config.yaml
n_head: 5
qk_norm: false
tie_embeddings: true
init_std_qkv: 0.0497
init_std_o: 0.0117
warmup_steps: 200
train_tokens: 99730000
steps: 6549
dataset: "wikipedia_en"
Each number is 500 + 50 x the weight over its row's rms, rounded and kept within 0 to 999. Layers, rows and columns count from 0. Numbers have three digits each. The size before them is the row's rms in percent of the matrix's.

# layer 2 MLP up, 640x160, rms 0.273, rows 0-333, columns 0-39
110:513444474486593559451474519514512536547588539524529568555420445393530443501489493568549466502473454506531552566493450495
100:465483433514471479495522563487431519560507493469521464535561524615533430649527534508470554517413550498510505466430513516
094:430479599535545561452502498527450378479490500419578576469488508490527455487491491479378487510541448397504552546434602487
087:467463572524491488489521492462566474508403502500508657512601492559426529481473456536399560489545359505440548504534504491
107:506456492481460496459511521515478502492359538439349538582558508489507445520514517488474570506437487477507576413510528597
100:457503366474503498475564503531434523446536527643533509579502524616488578544510522419527454524508460484447464525560492440
104:468560513477487486549461564489388481579546526495510564503633518585457474377562610524459529413534453528501577437425483489
113:498501555620569436480550514457469489485550518492453479467463522533558483494547466484515430572511613572476493462504522479
108:505472522444441487498440466517485549516493555516385487450483581341517504502463424488581527440494517411529639556547493409
099:374534505520581540471428464582457452500462388422511520431511409530472494464528516494399517460560457482508499469519496524
106:492494546524519530429547417530513423457607532446423459510497535533538480541481402448400574576417436512463546477473464547
097:552564481466537510376492554449568517472537458424536476549466531477559430562524480488468467510501493563505470393507468442
109:496500466553339503494513568550434521492579500399548518623495454508489516483496496392482405523556466560501474489509470458
103:378490471453558481516466486581435539491503477494496517557487483632507479580609444462487509487464484536447389518438503456
103:487542398539458566442471496486458558581562480565485518566523353475459543469541524567523462547519561465488509497443565481
098:463425499481467454488528352401516444451532511504424478491523497595596417500496562466561473578452508452582549592444569495
114:495461586541590551533518499627496398438539450587436496523565499473550430439498516537558460424429508475558377482440531486
094:427455511530507387453587431498581502471441447499489537438526540448555456447549523510413572516486533552521417361544529480
101:395444482516427464497573497417496537518497477487523642578534472485440466344497486471470524503494466511482459506507497532
097:483552587560475408532479528469422391512520566475527476453594479485528501579438467481495438526458493456478510537547471533
110:491508510481513471549482524478413520544569518465583526460471560511557421487460442542519534479583535483552592449577447467
092:489543453491378557579568482464431496538501544480535541485446468509479563603514493439467557553476513550474426514566480553
098:558575501472446436539468443499561446509516570528495493538591552483545421520428414506496410475440486482522587527377480500
101:499583443583477593431517589446421558516477512460538565594605449542357401502433539467464434528507460487484495523435532545
101:462536516460496438470473414481432563455509483531585430411492486513431516487504573544505448568582528496539531497515503535
111:523483449445422495608505459501481457395497528440424558500426499412465477474429445497619486433461434470472552552498452500
086:570504510594426430482570458444485441448576483585523525459625379451463492505472434478521520563461533481526464555515529449
103:411487480505446468502475508540455491504509532432454459495476481601534411524474520542526558495489480461549525436507480565
100:515522420649470511445521494464409477470525616508505478463498432539484517490402449492506485523524528455523584620565508429
093:429553470589548552495526541447464467474541527490516365479534486511611548423488468486435465560551512464525488515445519511
100:536567469503480498535539551519431476474489571462452531511503529496398558457390434507483523569531546475550497449460475478
099:519541459474500563429513502400536448488490553452559449522537412400417498483548495612527457525578523461531532452473462486
100:510466437516358463401417367406482498382573537478479498489415601390502569494513472485508431504444466475486477473437454607
096:468462439536594398518549426513521513565433495435541432514382461414528551506494552494476481580528448516560554394513421555
104:478412478536489587528383463457501587488466616481483531455520467469500527538588501380525512522501536500427464491539535481
099:444524487410635520496412450430389488521516512440405519456520501483499536467448495511459395397521491534484488616515510390
098:494472477538434396492532537545486502540457508510395521521603505449476470575467454472505451496515519540547537518487477512
093:506424411533507514485475466465381478459540569584554568555509483384514544486405485478524535486506413570481441464579538519
101:588548446535475504453540438485413448492495499518563543487488480551503595471552502444466515623529455525482513556457488528
092:527575478523418427464391501472509511465473518506553484517548530443462455434560542543506422413558413530462494509532538576
099:475470479531434432424570603468466491442433531476572480499472458403447506513532520513464448499567595509388531427509513566
091:515566416548522539579390467492445499527538478516529495491487499456551470412454484474420412533457422584427522522511416452
097:456510490494521449493576566430395572453518408373559414511460474554410469530516478457501593554528490496503623509526424483
092:482433517511518530539415378437511524585597496474506539500529609478359420511479539534416514511552558492530495525366486609
113:413438510414535519477435538476488470479525496433555602531428429502498492466487520463469521551497546544458479441442616581
100:425456498460505496503581600586480560504525446530405520468428497443537521519501521480443404462567422588460518462496511456
102:520489474495541470477521592506499557491514562432605429525470475416465520592530456508482543507468427527464538459499508538
096:454473480421507518507499486623495488512568563453547574521461560468450518562559570554418485616502530561533505548524445479
095:496517571503501526425653476473590467521464549511434556433632531430461478473576467464544452530534505418495462483521501364
091:538354552504427519531491481487479487489530638529530401491503444533488495458514441521493510515423599469571513561464467561
098:524513554507542486431524398516526517529520555512547451588595510518491533530505507564494513561479487470588515479482397529
105:483461448579512478486513502490511522553468504488538518491540414452448541456522513386490522462537526575486458492504524497
108:503556549468574499475430512475380516492462461424455487479559602491423525484544536497404363601488532491476443525467415600
102:493552572512506467464473471518555469441558468523531476479513484523468434392543463587506556549481516458506588466501506559
105:453487519529500571521496447583572511476609571476486519411539471460546428521478422471525621538443500510520578503511481540
098:462516560460423455552447486486420604497435486581480616466436458431555475478504387479498523533521594467487580413533571485
098:576634466533515447546529547444499467542503433447509480445556459430614500575444464644524477513453451469472489451539458425
091:517558482518501472473486507536430438528452497500400548479524492497457526509454494444421573508565545525517425525447479612
102:524512504502486420512545514556516416519413511475536516568464516469427494479514436552488456531561546552508467475516478529
090:495462486569467472512477423404447463460483548573507454548477439616477594488511522447497528507446539487532529525491530468
097:559573433500519484485480533503516555504528461434518556514508539520450522498478569456515465530471617491499496454435392505
087:596463550468464510510424548508460557513599423490497465495519479468521545460537436557563507407563438492435521405487483497
101:501431484501505534514539482494593556388473552559501520409414523526456612459463486459492464538450493502580515561483524528
090:505521479451485478401439477523459556518550481506464450408478465404493447521424459481548496497456521472579542504470538469
104:458416519478531540629500472531504478561490644510506601397502567493483437377521482487493530508536531441569514492450532541
104:499490502385482514538517502513482429461539520417391478526520445535512426531514556514418527431404497532503564479543466519
112:534520459564523480486570537580479563375536590464508539534513515538388553572541512586470575555499536488491569449508477553
098:375573553565495567495613503429559528398553533456494518456506478508510498469501407431552549576512465546401449570551464497
036:401448417522446443387511457513507594490549456555557429465507473422496494449532522545515499538499465475485473474539509545
079:470524505598459500439489507506534392574468469413494456472478495460412470496526449497466509566390539581491458519413409482
105:588528392440463426543526484418433516449502496501550459438496508534483538548458518510537551516566533547582553540451542513
095:426479499526496465461512433542472431485479372532535437503587563545482483496501597465517515496573512529573496494430451486
093:489495426475502491476435441571499642453528535512512433509485423411522462464506456530526551583594606503479505463403477458
090:548460519470591500453500409498511607488573528464514484485447534454510425495551520504633489510493546506492518467393440529
112:436495500501456460584529550484462446499517440514519434487483418455493525534507428557472479505409412545501462480532503510
113:478489439524614488583441539478412516489541493477530523555619452533466516398432487578528563542506594548555441517459494506
102:571473513523474435559536499488494429473459449529628489520550505459506542509533526503507498542472469467497617559494515474
099:564418496604405410476406455557535504522559549452462411528458530477427396571452422512472491522443521463512544474530527475
104:507477477534473474483422483428492523577476563468537442461531536507464566521509473501515451607483426530567478510495517469
104:439425511508511435521519509509500456495507522449481534508510478507587524490471529428546583492506468426529546497554452479
106:456592452532435489474423487420495643483570495445482551535428531469510474632476473522557414529523506525504553493511546519
099:543522644580483450486487477483490550427464452494517440576545492460454496486419531542527464579568551498654557495429401464
106:541433442508570557513489546567564463479540437552482558474559565537368388496525456554522487501486509565499475557445472598
011:510486549452423504464545468560447470435541524507461514459448474478483495382482459493471479505390523544420378418555392517
102:367544534492512554497471485531500448445484541574545491418405406470496541612518496568452515507430492518416472458534545466
098:550511533470474434463453452519491512479441534509512422471473486468414460422569479357411508452535544496571497546557421454
107:538536574510508442488544490502492542429488513506441460548440531403462471506617485478414457426471436554498496493511579469
129:480532510586476493487564418476415517546474414509551481498516375461497411558503454481293504525561500435482523577495499504
100:508477473496503441556560496423551510530492502417466524443507601380537515462504457469552605509489519433441620440479564543
111:500378440450498542571545493522430527491496581496602470509475485586526496419568515443433551448503597477525539493492563519
104:495531528454387430597519555493419445559506499514539515419553490460583456398435562577447533572532494580503559571415483522
109:521454513460569541501346566477505453506518522466467558552449572490557503447542532495548521485576556470545487478525424347
101:494530541457484527445470573523374493584524497474458532518450572427501493523497441444450494478476539521416496538375533441
092:527475454572364532513517462567525467549619526581520537529532495455510542398532498468387508523547522486497386446488568503
089:471421543503590485511391539488482564592423461544467503524534488497536512486478566489504535554453455411504556424513475539
099:509485448563428463434467437542487476546553541511479482506572495439486499540513413504583502478474582511413500608516484519
099:468456456548508527572560408518451514449542491447538512434467449564497568535548473391512528518558550537529508401470378485
097:477497539536484385457475458484510629532472516502418584483514528429468466491527461597453504481542532540545435438534515489
096:616462403539416521479540453576461562411491519443457488506529565443493498510536477410549525500475451453498502551469555635
102:446539598541501470474489585560459572473582557604522522508488411476484445489551413464553520488476591589517513494318535499
097:466507492494420423574420472498456550493439633487503508403517482527433565507537476527454410470520460563540364541607507544
119:473577532468478494584555454456501515537476565451445477503433491506486465510538489475409428525396501516655500457475449391
094:439441514618455483428447495525551440508542525460422564517538483400473513486442524530511425485464526475534433539466464588
094:484596489590488478413484582544555475424557493459478584542536474527466503485558575531448389500448608438520461397460554490
102:516490453551541471517439515531523546430522513537557573428457529446398614495538500454421522566551514629521443575510571467
100:456430557544514501524455544480447527503459459444452573479516500482501419449543458481513546528452486550512477496383503614
100:490501443489456440421437484607498557401545532551610446561431522404548506427555506523553501462467569460585446485425568586
101:449516541524520493367526491546413551356549454574524540456506495505445455523493561553441572529519432485581482504542383480
102:494543475590584590503454452635516486513583531524440563508556428483511448435492464432562489550538520610512546536455454440
115:405538520482616528465544513488410463461471452492466611556526577569535527508539536448527446538494501488508546528382489456
097:458415500507518478501487478497541449451499429506557437539450511484443433473497528446559564447448471473535457495432484499
100:499579454445448411566554416493454556486487434530543462543581581449470541524571487503510546541520523492576499522389464552
098:475508425466597503504565509528471503551509532436487512562539418475502471484536466551541457494504592545395407387428459486
108:464500555512489418487497511469599601467486531584518532486411520520421464332552539564517534462405512543511480494525542452
106:590460479441492560433555528540491506408546522429523481514430394514479454504505511487435545524521508468433425501456445534
127:464516449521498507566504512388451511452518516482423461487501514518514370550570446465436459505461416531483504486451554534
104:458461479547564559631515476460468467558566521418496491486520456529587361484541457519451434504511484492477522574381471443
102:499513518493557530508496473523520480474569511465480530417492522542455489492486570457487455461517491474636485468454491350
102:476534526375493472441533500487484510445439493468500459451490562435473483473429479524506527519471524494582492509452489525
085:451447567528542518521560518461459420489481589448460607527495414517455539554575582455510518533413464551530446546499435466
094:534446433504520507462503447491526502469530484525558599479617529425462492524593536413548504542536568629508473467446536490
082:473405525555515503505423415501576523469550496509582467517482542461467423487405503441446523583445546418462489535513420659
096:484435510558578494534498513432498571450509538570540499506428506416443386541437522454572532548463381607467471538486484588
100:432579547412498506533545535517506504526524530543511604535478517533437514452499476461496542544491527587453462492452444508
103:494534503474504472519426445528442500494558453508531630506482492373476546585464420522541540518531571557463440507494520419
106:448542511483501487468546484411495577470563524471472510441466450570525526515547509581533522454496420523576575550458447470
085:415506447564396436529536500493510477477558544439611541441535472519490427521482461497490512545437472530486554516463455485
091:530432587553506476470524465457514519521550510474474560588503420490507569540467592492499532455545522520424502465481513481
098:405442361543488457504535470539531401393493507445513606573544481439425396515507545450546443494564471569489502413446505475
097:460543571401505561425548428540517470521479480416533608521484521342496474557510516562442551532436539458417453501542435388
099:466524438559481471492572583526548510570436538579558541447583394500566383401389449444568515551479536495475573512420427595
092:528433472576469539448549420436484618481553567513468407561449438537488502438472443552559493511460518486563558520598520570
079:417482423490641459500471518496470589507465453412568460533504526572462448515477636526439434519481412473524600511467495545
097:458531390495558461527384526485521491524559428520417422467536437437508516503482427548510566517445476523578547531524520557
098:480495463496512519518521495511526516518502505457460576506487453515518427464534535455467512554489456432547434542428504462
096:449471501463520402487562558478520477522587466580573511427497573379503553492484462449487519506513475522490555508500556527
101:461453548548441546488519443491559435439523540488482578557533406458559505417564493565526483530475521452512465543476456510
106:490502545428447450495540533484465479448550461478515485548537547556485595515553512475413416490434464471459544497570506477
113:436491453480517537535381530498539579571502544552506597494504591519425496478528436446492474469484420583557469504542447500
090:460441515552454501481576502545536508564541498483459446564467443440524510471454465512490487451583536436507465465490528494
097:460548545472552572511460500493523494551477551552569500491426431455557487523458389514450510568524418473496649503444472423
104:481429469477464468544480553441453522491528493442372435515460496565586457528471540469467472578561540441461415546380509417
103:489564461432536515523502505527512529460415512406458426571462569472504435433459525540540500496465385653608562493530466510
106:440483426479558458539534499529438507557394543442485489572525536506470460538573479613505470516508520578503451473528498374
095:459431356505535500530550432471540528502577496469506581449487559527481515535462462460541533535453532521526512501441467612
092:521610527634472512391501451513441549514505555397559546471445507483470510545568463494388495576492440494491501557510498588
084:431493454444483541428475529530529610476481443532525612405435508538428516509535468522531508486560520563604438438494448496
101:477545483533409464448553537406471464480501608547488454413512559524555450560458553571523528445488528517466547506381537472
088:397488479454515435441547417459476490545462479504528447456561545442560486453492508460492515442494433611521417469537512435
112:514520527562421511417454534463542434501438460485478470520499488442538448472495499471606472546474608481530453537578420510
107:433451459480653602482419540476513455458547475402575458516468420536539390495561465438463578525475500520398459519488510513
100:543413501466443514516510507495484546436491379528598457463408522455431517561393458479567612495521557422507567495478491443
103:567469511498501506495495465508513493447490467470486469495570480580527543480545547538579569498534550466573486502470462499
112:454554409507520483593548510513426531558433535450591474583520469471447533538555497584466463447447492473423524532501447458
111:390448382503538470549441489454460567406594564540449481539510504573533539540542533542563435424566489497496444536407514481
098:487445516512505433485460499551558475464463531540539595471555522470438570453544511572509525559497606486579479532486545524
088:462380502569609566548460536571421418427538512405471503543464488590511481535545527416488466544486513552470411486515521452
107:535476557443525435449491457484471458402596527496507517499458450502436514499476487491513573490502445518490497487563471547
106:541492396472535399390556444571485559475536555451523507552499468507526521598396524431469559479543537515438502510461475590
093:486402524541516554450515448540471515417548540377496414541495505489532492460478513477552545579434548448513560569437482500
113:455456495394537444431454480494436514502602552503510560507431497483444585525369574476490527490513448509528520466475458436
093:482447445433567421466549518546415475509497540507555544423441562562435563495483442476480488537467471432476448556561468519
090:563525439453464357583484515427495489481596475492566545413583512473517388484559467505516516483458487502507440502570469558
100:481429519483515531520559503529510533439528536447461451556455545479533578426496591519533533578490530497543496533344502511
100:475430436504460538538591567420409510387454506487575472440488580451550487488446501493531561486530505536504429492450485562
014:483561475560519527487513464477460509460512563354565613512436494456517536443469544496533440559459546451492424527519452378
100:442571474502490405499477525494495479466492524526575450436518569573446483549509561531535432442530371402466459459492479446
098:480524510468532407567536514436513450488576537497562474534513518466469488538477472475459506517441476509407442538404512565
116:456452459478479602513489481582572523536479570480486491480415414464512464464576459492370508463607526519417523486566542448
097:530461458537474495427437434482473643540496467576503495480484585470486452384633524516482521481566604494496524513474471506
094:460528573498524471507576501429441525512486586526501483447526487439605507441512478574440482555572452538537617448466494421
108:518558629443520442512494436394459495472475525479561482501485429485560521503556485570504482525548428499511505583464524554
095:519545455533453428442482445515446455505566538474477459459593478449515504595580467480422492450574477456543508487527498474
094:461438466528468446474477504492495518584513462566556484448502490451561458542507504486440549447447474466514460468429522492
102:440432494536537461445384500534489475578502547542483480570459568480512486474509393561496449482449511420524525462458498485
113:534538541496489481427458547485537478574473555469547502489563459474532550425455499508450577495518408440488466429473497455
079:452417508436483435501496494502489504484552466506383496474585594604467526550531522542528409525406496476584510515507474482
110:499483524531487413437450449443447507444539470466539465534441510485505565598470524467542544496528515462519569517556415529
094:496459519474523507456592553501521384450547550551527573495459450501515513497500513536457510595560411466435462462456479434
105:474533510463489476530503500444442581562494494521453520498498523423492478437506494371424526531481655566550558464476429491
120:547526496438528510429472458519489580454589416545562485454681448456473506518561476429600503560495552437616470554548506408
107:513469546434467426576357475526493491504532477463517421544565473481556527524517444517443553526496457461525526584472497486
091:597557498487557486513592446465502416456431559486515550496551483395527474505505471521490526491530488501457405487465502467
089:516546520459472520500475519400463529473544433534487447508478582517505560559490513533472433520442513389418551580565449461
129:448477474435495458462511509505487460481387455426582440585535468517439455577574517517526508493503518446441552543451444481
095:447536476443507486522481558491480553507541428515587550477493491496521471541517537486520465557562513490440534513554511497
098:498525496537455557463487377405463462484465560483489505606550571390552463463461481492533549407486509489457511452469469502
119:479516528468504462433517409491491477444601446455455574575488458472502508555479473474514492595472477428522519482516466491
095:506486507513410566572448513534502446442511508512426504483591601524486461420449495597568355594506539484560535513521509442
106:465436531424497593501477415559463486526532480480571593435477528415527487504518497548509514546489555483532588541505513484
116:484446466512494566564493558525472525466429565510561399561537490474455499539628489558532437504439423465542404406557372503
106:493417492459595486471490465566526496464463505423435413536501511434574496446416493455559519525459560583491435491502463597
108:467507412441451535559432557489573460424605547472521529439476481536517536479452459445603377356458487523429544550515468483
110:506525563465486435468484534489478539506522501498533505486427499527419400448517560442558523517467519444533488502420513536
115:488568519562463547484487632569425465542518487492501556548517507572513500469464530546530488492467537509532545467518509497
103:480507493556487507547522503511501519583542558535500477514445515521460543490467513451485528534519455504554576482540433464
121:442424467555471478502518496443520530477544514444507462556367474545520494548664547487557518486526455563472523523470482425
115:505460525448540550557568508445486474524507515390466456448616528498524448524479486624410588534484439533591507526475441497
105:411466475472489458498470514484539475491524509549495532486502476441409492577511502576406537488502571471547479506512530523
096:431553551455515468437391479491522512533510476499477446472541474452494531470490448577431481520383419499481454513540457565
086:467410517525554446454462508513436462653517491469482558432418529424493625520575421466485473535493473433560488575507458537
103:441470490455533510421472420497464598460436503408489488418575487511455398523552431446492494457466462517420538525492390530
098:388468430511498507511489459478519433500575516343499475476529470423518572485413522506541569529524554535426425528538523541
109:518471450503414487595518450532376464471539540468472539507563487468488660431512432503524501580469487548456544547497463448
101:402530512544532480406542525532526518420485518492501426498420485481486492555419434459506541478425458450559489504534464501
100:457542543510495492522496506467536435390566490526425565494530551576512474542501491468537506522515509459527606486433551527
113:453580620512441474404492551549484464482418543503549474517460471471439489536574444533547472444525507525484558560459480408
107:460474493555511493481497539436531514475495593480478417407502504546433510473381459511523492496569589397516493528560441548
104:494447426564591485505486461526547469499529569467546527560488368460492476492397480537455393514506437569521550475436487517
089:468504506384526466424487489552442596445527451509447584527435436452575570495565482560649504511501435476479526481558478509
092:493528456439488505435611499557489518465479479434463562476511481343516584424535404481445513506475504501561530477549465358
116:489467481405466471460519517505562565360404471471476499571570495420493562487478445563524509575498568426422547455506455585
091:506473518476511466443495486439497507404568546487483429475478510392579455531473445523517573478536436427495478490561499538
113:452609437577547512557555533416529589481561544453431470492535510425454503427606484508566473525546513565399486430444521444
099:524540390540468429478448457524554528513533465514536494551511545379510454526515482537551417477536508517457504482467482524
108:518476449569569555462512486416471494505488601443549552533525467462539525414475552464635489614491467487492470556533575612
086:472444497504408545501433525578470448464489532458582523453511558433446598501531458504502512467463499491577437451509504564
101:493534446510472444408476583514472485513525493464548463493434465449542501477510458487508524517417513519565433428471474532
110:482546515567465362582570545456571510491513561453497445477482632429449461540574500530468489590560474565519490466455414459
094:534506410580479463474511507537495447497468468534542582431503495430476566435474498526608462515500501553458502524473457541
105:413445441489499579449500432475457547523471520410516548576572434348476564398466532574482478469484500606492443450536534421
100:497585565574495518527478538527542513562532486481447450476458484387587469479437530499467426517579482522421602429444510592
024:458425502505452485472538419517510586489488587532458424495470427451557535484540492401481422568542571508447492575615471451
101:538493396416569528533484527555426449402506486534563637539562496476482516517603547553503416535507479511507539497410468440
111:502479545485468385569441554535554478512535476551433508436531594516487523443516476526523492441505529543457436483461445462
099:491523470537518444507465529525459451436544573423524484466511521497413544388467433443493489496375508495620531511588487505
099:452490473487564582512515468501502472537565499401497468522533552507522520437515503391447444485412512569530597587346515510
089:481455397531515506482399499529507531431510453464530517527482514472528402574580470493552502533505648493635507480452444511
113:534468411511518498398444509673495505519473499456469448472470439478441500465553432436442539534437434477557538496462571535
096:522509538495421582560426578398516513477487472465580565536509448500462519461520525491568398530391460482508438368476568461
098:522538534491571464486445440493505544520531513472520520454472472542561499493476441528550540539448513466536520434458464459
110:463436489493459486545488536445435519564456573372408421503521430486547513560553561518558504570387470549469430494427489401
101:431512488468498525430441477511469444527580477543592493544509497479499457543399493449485538485507467473453508495446461546
110:522527479520521473475546595544456469523499505412527578455536517484603580504330471506553474460439566515498455515437498458
087:492575520554446460514469553466545511550453557509435560454543455500498507574516448611500462539549532599459461482489483452
103:495536517482510429539485503524569465454456549485410551445451560472479526518561520500502487473461522497458568502528486418
102:534563439464512442526423542515461513388571510551488430554417465543530601582543486547526434546509522548550604457493455465
114:490477494444455484518385529469491555424528576475531491387462518538435550547420485489548523448526525457557520565381538572
106:455505385566460489485583541497438432586493490608483543442585576469482603494466494505471492451502545582524578455519461597
088:523494514538484477486500397534514461434527459533480517497492568522552548583523482571505551534424597413490508511527506526
100:456465451469460524567528482523475567455490464474385485527534498638447540543449530499444538490478433504592593481404498511
088:449565487407560485466490461535484472355507517492501514488467540494447605578479517377476436465499476543495438449552453491
117:473493525529515523504542456472430463481535432493456500474473464575512504516494555577414467529416527510636470509462497610
104:473488443489472525511536478495602522504471457501552546601564484497406488532562458434484473567537423495456455461449449456
092:495468501491405541501529492417399506514541603410517643503470513532518508518478396506471508596498471444452498481431452585
094:457470409523526544495488443528382575474497506464392525524452481469459454513516626481476454556431521517494578508442514535
107:489477504467468482433613583529501503544512430529538574490517475379511535546550525434515547463509495497519499506534531366
095:553465437480546515479381475475441529563543476536468478427453456532574458454489465453489393426451519522472491491436453484
099:457533472534487489495505530546462395421501566475543607591469421504541507526431501504565479492484419561492444513423401548
100:496519505407562525464380538467534599494488502432426562489466468517452486409437381569476522505512474546502441568484475382
108:495435565505542530496493512506469494518441431446390562536471559507515489523514499548563572494542499525476495610418500478
106:486497487534472496454405472464520496501429452453455548473519529487412516463608413478499538553472459522451476445464497493
101:498490513479446504477559464535540521479510505502538418527433363535420435593527482456473500522370416419571540459540508499
104:483494481455530492462489491500506544459504478515448487639371516371470513448427508483498551394481382420497436535522475449
098:452510497443538514488520477490563458488493403445546453473549560508410478464392444460514509521529526531455370474534472492
098:437514438585418452420499476514545469563456567424400537534457514518395489529544494453467493564454499477482466464409454512
104:418509513458605505501510575576511402521475472444377598493483502475420404488547523412466490485556481491460531518514434453
102:445400515381504482443518488493473534533528446507604551466547493456492420454477425474549599551527494531470561466551460539
088:421466543551525460577585583425494468510608598551437564434470516520491346442486413459443482403489518522547419478494474529
078:394531456510484468470499524560500507535494422537498488451494452535525404385488469564551468486520539512410434498592472496
098:486466512528519437538549499518434510410494624477521484523476577483492506422509485613500481524564467504530494418450478388
106:453505470462540490556527429553446506505540482484443536517605493473491559521497470496458514468498469608486475455520476469
094:486455539454496406553453500551439490430427610484490479529535461514520523505479443483526472537433587475530521475491486540
107:461487560490459506512464530462481538502448499402408537573531501529541552412429458560499479570509536492492571443422556488
103:578560468508424468502405534562477512453503536481529469488571519429481578479493490536548493550473489483495482462535478515
115:483442539518550454481420514446397518473494577462538543561579476408474446493511468491495492469480469542455433495651491497
098:475486453471399520492391550489473468544501440478419453551547413465458429471361472556471457502483444601516449453553491460
087:465538443493482495506455521513445456470488515496525526494483493413495522419472379519444383539439506508509544555548469520
105:460501489528539548529399566514424489453453533469510528422520536583537424529484571418468516547405443468489469444472507569
097:501518589503484444473536461600426500429556499486544486503446534522512472411428469462517451513560671473488561530537496515
096:543479467445483464456524453546510570576479545510448564507530574426478499509419486452575567526488463522420398484516450470
115:493514530554546492515502540511420523557527546530486557451415427497534636495455524630492429483476454591572499619466480478
099:477327462532450473582468470482496422424522403470555492421509597575546481469426517549533537527540474477493497541425497536
087:487497464553431466502416426485446471399598451515481532456563545452480482499522442502510471531543604465453550476561497620
103:496518549479413512493372463562493474573510585561479486520516425541536560473470386464454641545561380532477454528496503487
014:438482506512478448451513534486503535550523435517510570516464500410464511476441521598512503490473430563444398497540486408
104:562556522611479469528514506455441489525511514432519482465578419445498470547494504527553549477546511472531427552584439478
101:522493413504530552393589545471528554467599516509536497470493493469494452436542449522584473448490484505543436469621574475
110:512448573533478436519507536527516441552513533525531471433602420491567487472510542594559521492484426569388454441530533430
096:500482534444467545461485490575486462494520535507549459519457528477434486557481585499504466579454465468573512438590431458
100:491507576474471538444555457543497526410590527473506568507500479555529531493542471431478428502523550452509593574442573475
088:403523460492442498349465396502536385465555491473469438543485516484519422563563552466482436516466444403490559555472440537
089:519531504468477541480590483518497469482439446441499505499457496426444492514523496565515507379444582580505522545521454458
106:572519474442491506499408495669470508533588460520455513502614489509489549456464413442634486452433494502552531590495452559
090:454424462494422493512532443565477497449552528440513465465501446485575449546542446508586442548469484596634519572462433484
092:519368447514461467489541496485453474507466556385458571546532513528458499626598550498434522517436480532511503519566494464
105:502498491510425538437458483385543578574457483553606579492642547451449471438518572479519503566436426515513446551418477479
105:458520503525605493468537580540484429461484476474538477447522525476553526446540384482525528563488547438567367497475476573
097:564439548467493442542582504451561566498491557404465548433580484564486426564538431530503599474515433586432496434435459471
093:483522470528494465527489472514513463480483486509580464487566465437483567508506524465455541521491548402477494537452521426
096:495438481482425571520440528539466482507565523513434564469486543566479467527474528446525419602547499499494581478447502508
101:538530409443552563501427524487493436504566579477474445562602484435509541496524525457462537557523510495487515497432566483
099:522510486421479493545428607475468577548501506526464542576578565555397549506384507537465510463509479436555531556447531565
095:566510485550602343583562479551372442503488553542482553466524521565498511501499429532579396513530532475494480450437478430
096:471480429459552401485561459514453528602487500517481496397566508355489518511540572559570490462446451482509574394511560460
095:565489556438463491587420484486422560458498501409530508456531574312538528497524559461452472511491535515434481474555534453
085:435486509515393550490617545421504519419528389559490603514524521476457571489503483530473585428464538490529391505493440502
094:535495423525573555504494490442484543483505533468535526571484414490499488509513393493428472485633484443491578580441526386
115:452456441463562499491534463558549482410536496479455398480477590541635556507555426475516439602546482580527551521435469552
098:498471417515476512472511515499521592547512573597518443479451488505414575515511475474533465483533487465551436529503483535
110:535517467547484454497426498531515508475517520488487565439519468481490442533564570533530436544580503514435456477457445394
102:524510494502511592451600463567512464564499509440559552515448526482455368478498405558570454506447569542492467498540471511
108:509517461495398469394465475410486512456458531539508408518526526522499433516473542593571520523493440508513463506340504590
095:460527515482432460398493526527507545494545595506328495447518519453454520470560498555631647564512471525518540407463573526
091:485507526507437464541530458444587487510510494491571496444582566591534561570447515488524517489452470524482546474489460421
105:491496413493506549540472467544432508532591547416468424574522426432456577392479437541561528470544461505549477484521561526
017:471456463494461449509432509530480553519553556409597472490546399523531592513411528510500534525417461473433499575418417580
096:522446540425504544563429410531422579451518478477473485485491526506447540502443444514552466490453488432526515544424407497
098:637499524506499500532492509564459527439543446542518541477494367466406537428467426529513556489542596435527596470475504506
097:480512483577483444501546478443551467542504492458557551436429481580531513473500533443473418518514485507533544557343526500
114:466547491571528472504562562503444505424523494484473481457555424480543505414477453592516505495421489623531481620517552478
095:493538448567433514469449398504563456379454521404507532522520463501447494504438522512403453377482462601509519569502416601
095:481525480559533408471482434464569492527585590597530570427532481511559435492427426494524540440440457490512438521383560543
105:486462481460484363500502529487513494447374492528559455436502518524397554536582552585444590491496466483508468478541463439
094:547538588547591537498504496509503508466496600570525499472500550435474491476479384489466532519519563488513573601480488527
101:588433556550422521520554544532546461544379521542471563423547491405460555502524500544496430492485438539459519402539422599
097:491574559557432452478504491514470515431463501428509389503474542597483498535526574560428498567526465537550501521445433430
102:500512496576493431459482481489440461512505440496511634501507541519552436491594485566346430568462502582460482558476452520
095:500466483425500503414480558587503484489462570511433423496506503601494506516576470531403507567535504485550505481456522502
100:512514536467642465526476531517573431482513473406557497487512464535493441493575469464481505523505413467544451516492477371
105:426531474391560548590523476429497480533592499560493490514464541453458444583481485469422514497539627465453479535451544530
097:512443535468522573468430498445457568466487544486466476550476489490395568566508448598483511532493475371459594464434479526
118:471605466485468537507532478531454522523499504454484543469502516425483497436456437528397476527557501426542463571604552445
098:513489454497449385510503515504498485434580521581503552479573456484530384472465391545540599518435442530554470446448524516
110:488435477538547530488556476480439465479541460395467432480444540431585481506481540457477573531472550471487547602498535503
094:445536469554422462509422570508569537490502430442492524501540501487553524531484481583489492522449524610522488594426470455
099:392572558472464463524497614495516510488555548512512404495470412521522389496511481547566498528424540505538519579461530481
099:441483539534625416532540588552609473540553457494497450479430550518525432462556415532557415548462537458474417429468507554
093:472558484516441506549419390524519472497455429402564455692544572457507509454505513579522592468541436482486466427436493510
088:489528512585555505502542538485467361524531420441440599496489526460519548492545428533350454509449508437478534403518501469
096:462523457532447516491474491409455497533425538538443513453453492536552481473488504598435465531520495497530420545441536539
091:523544491458505451530457580407421419522499476628516494476654493519503422538472571478444419515475476467494408512479532523
095:516496525529500517403493441502495566561495511529442477534462524535519451530428459528507590572515567443465436589421453485
105:476557500510452436527529528541400494569521393487450632524505601428521504463520508540395571466499501405471406579473540427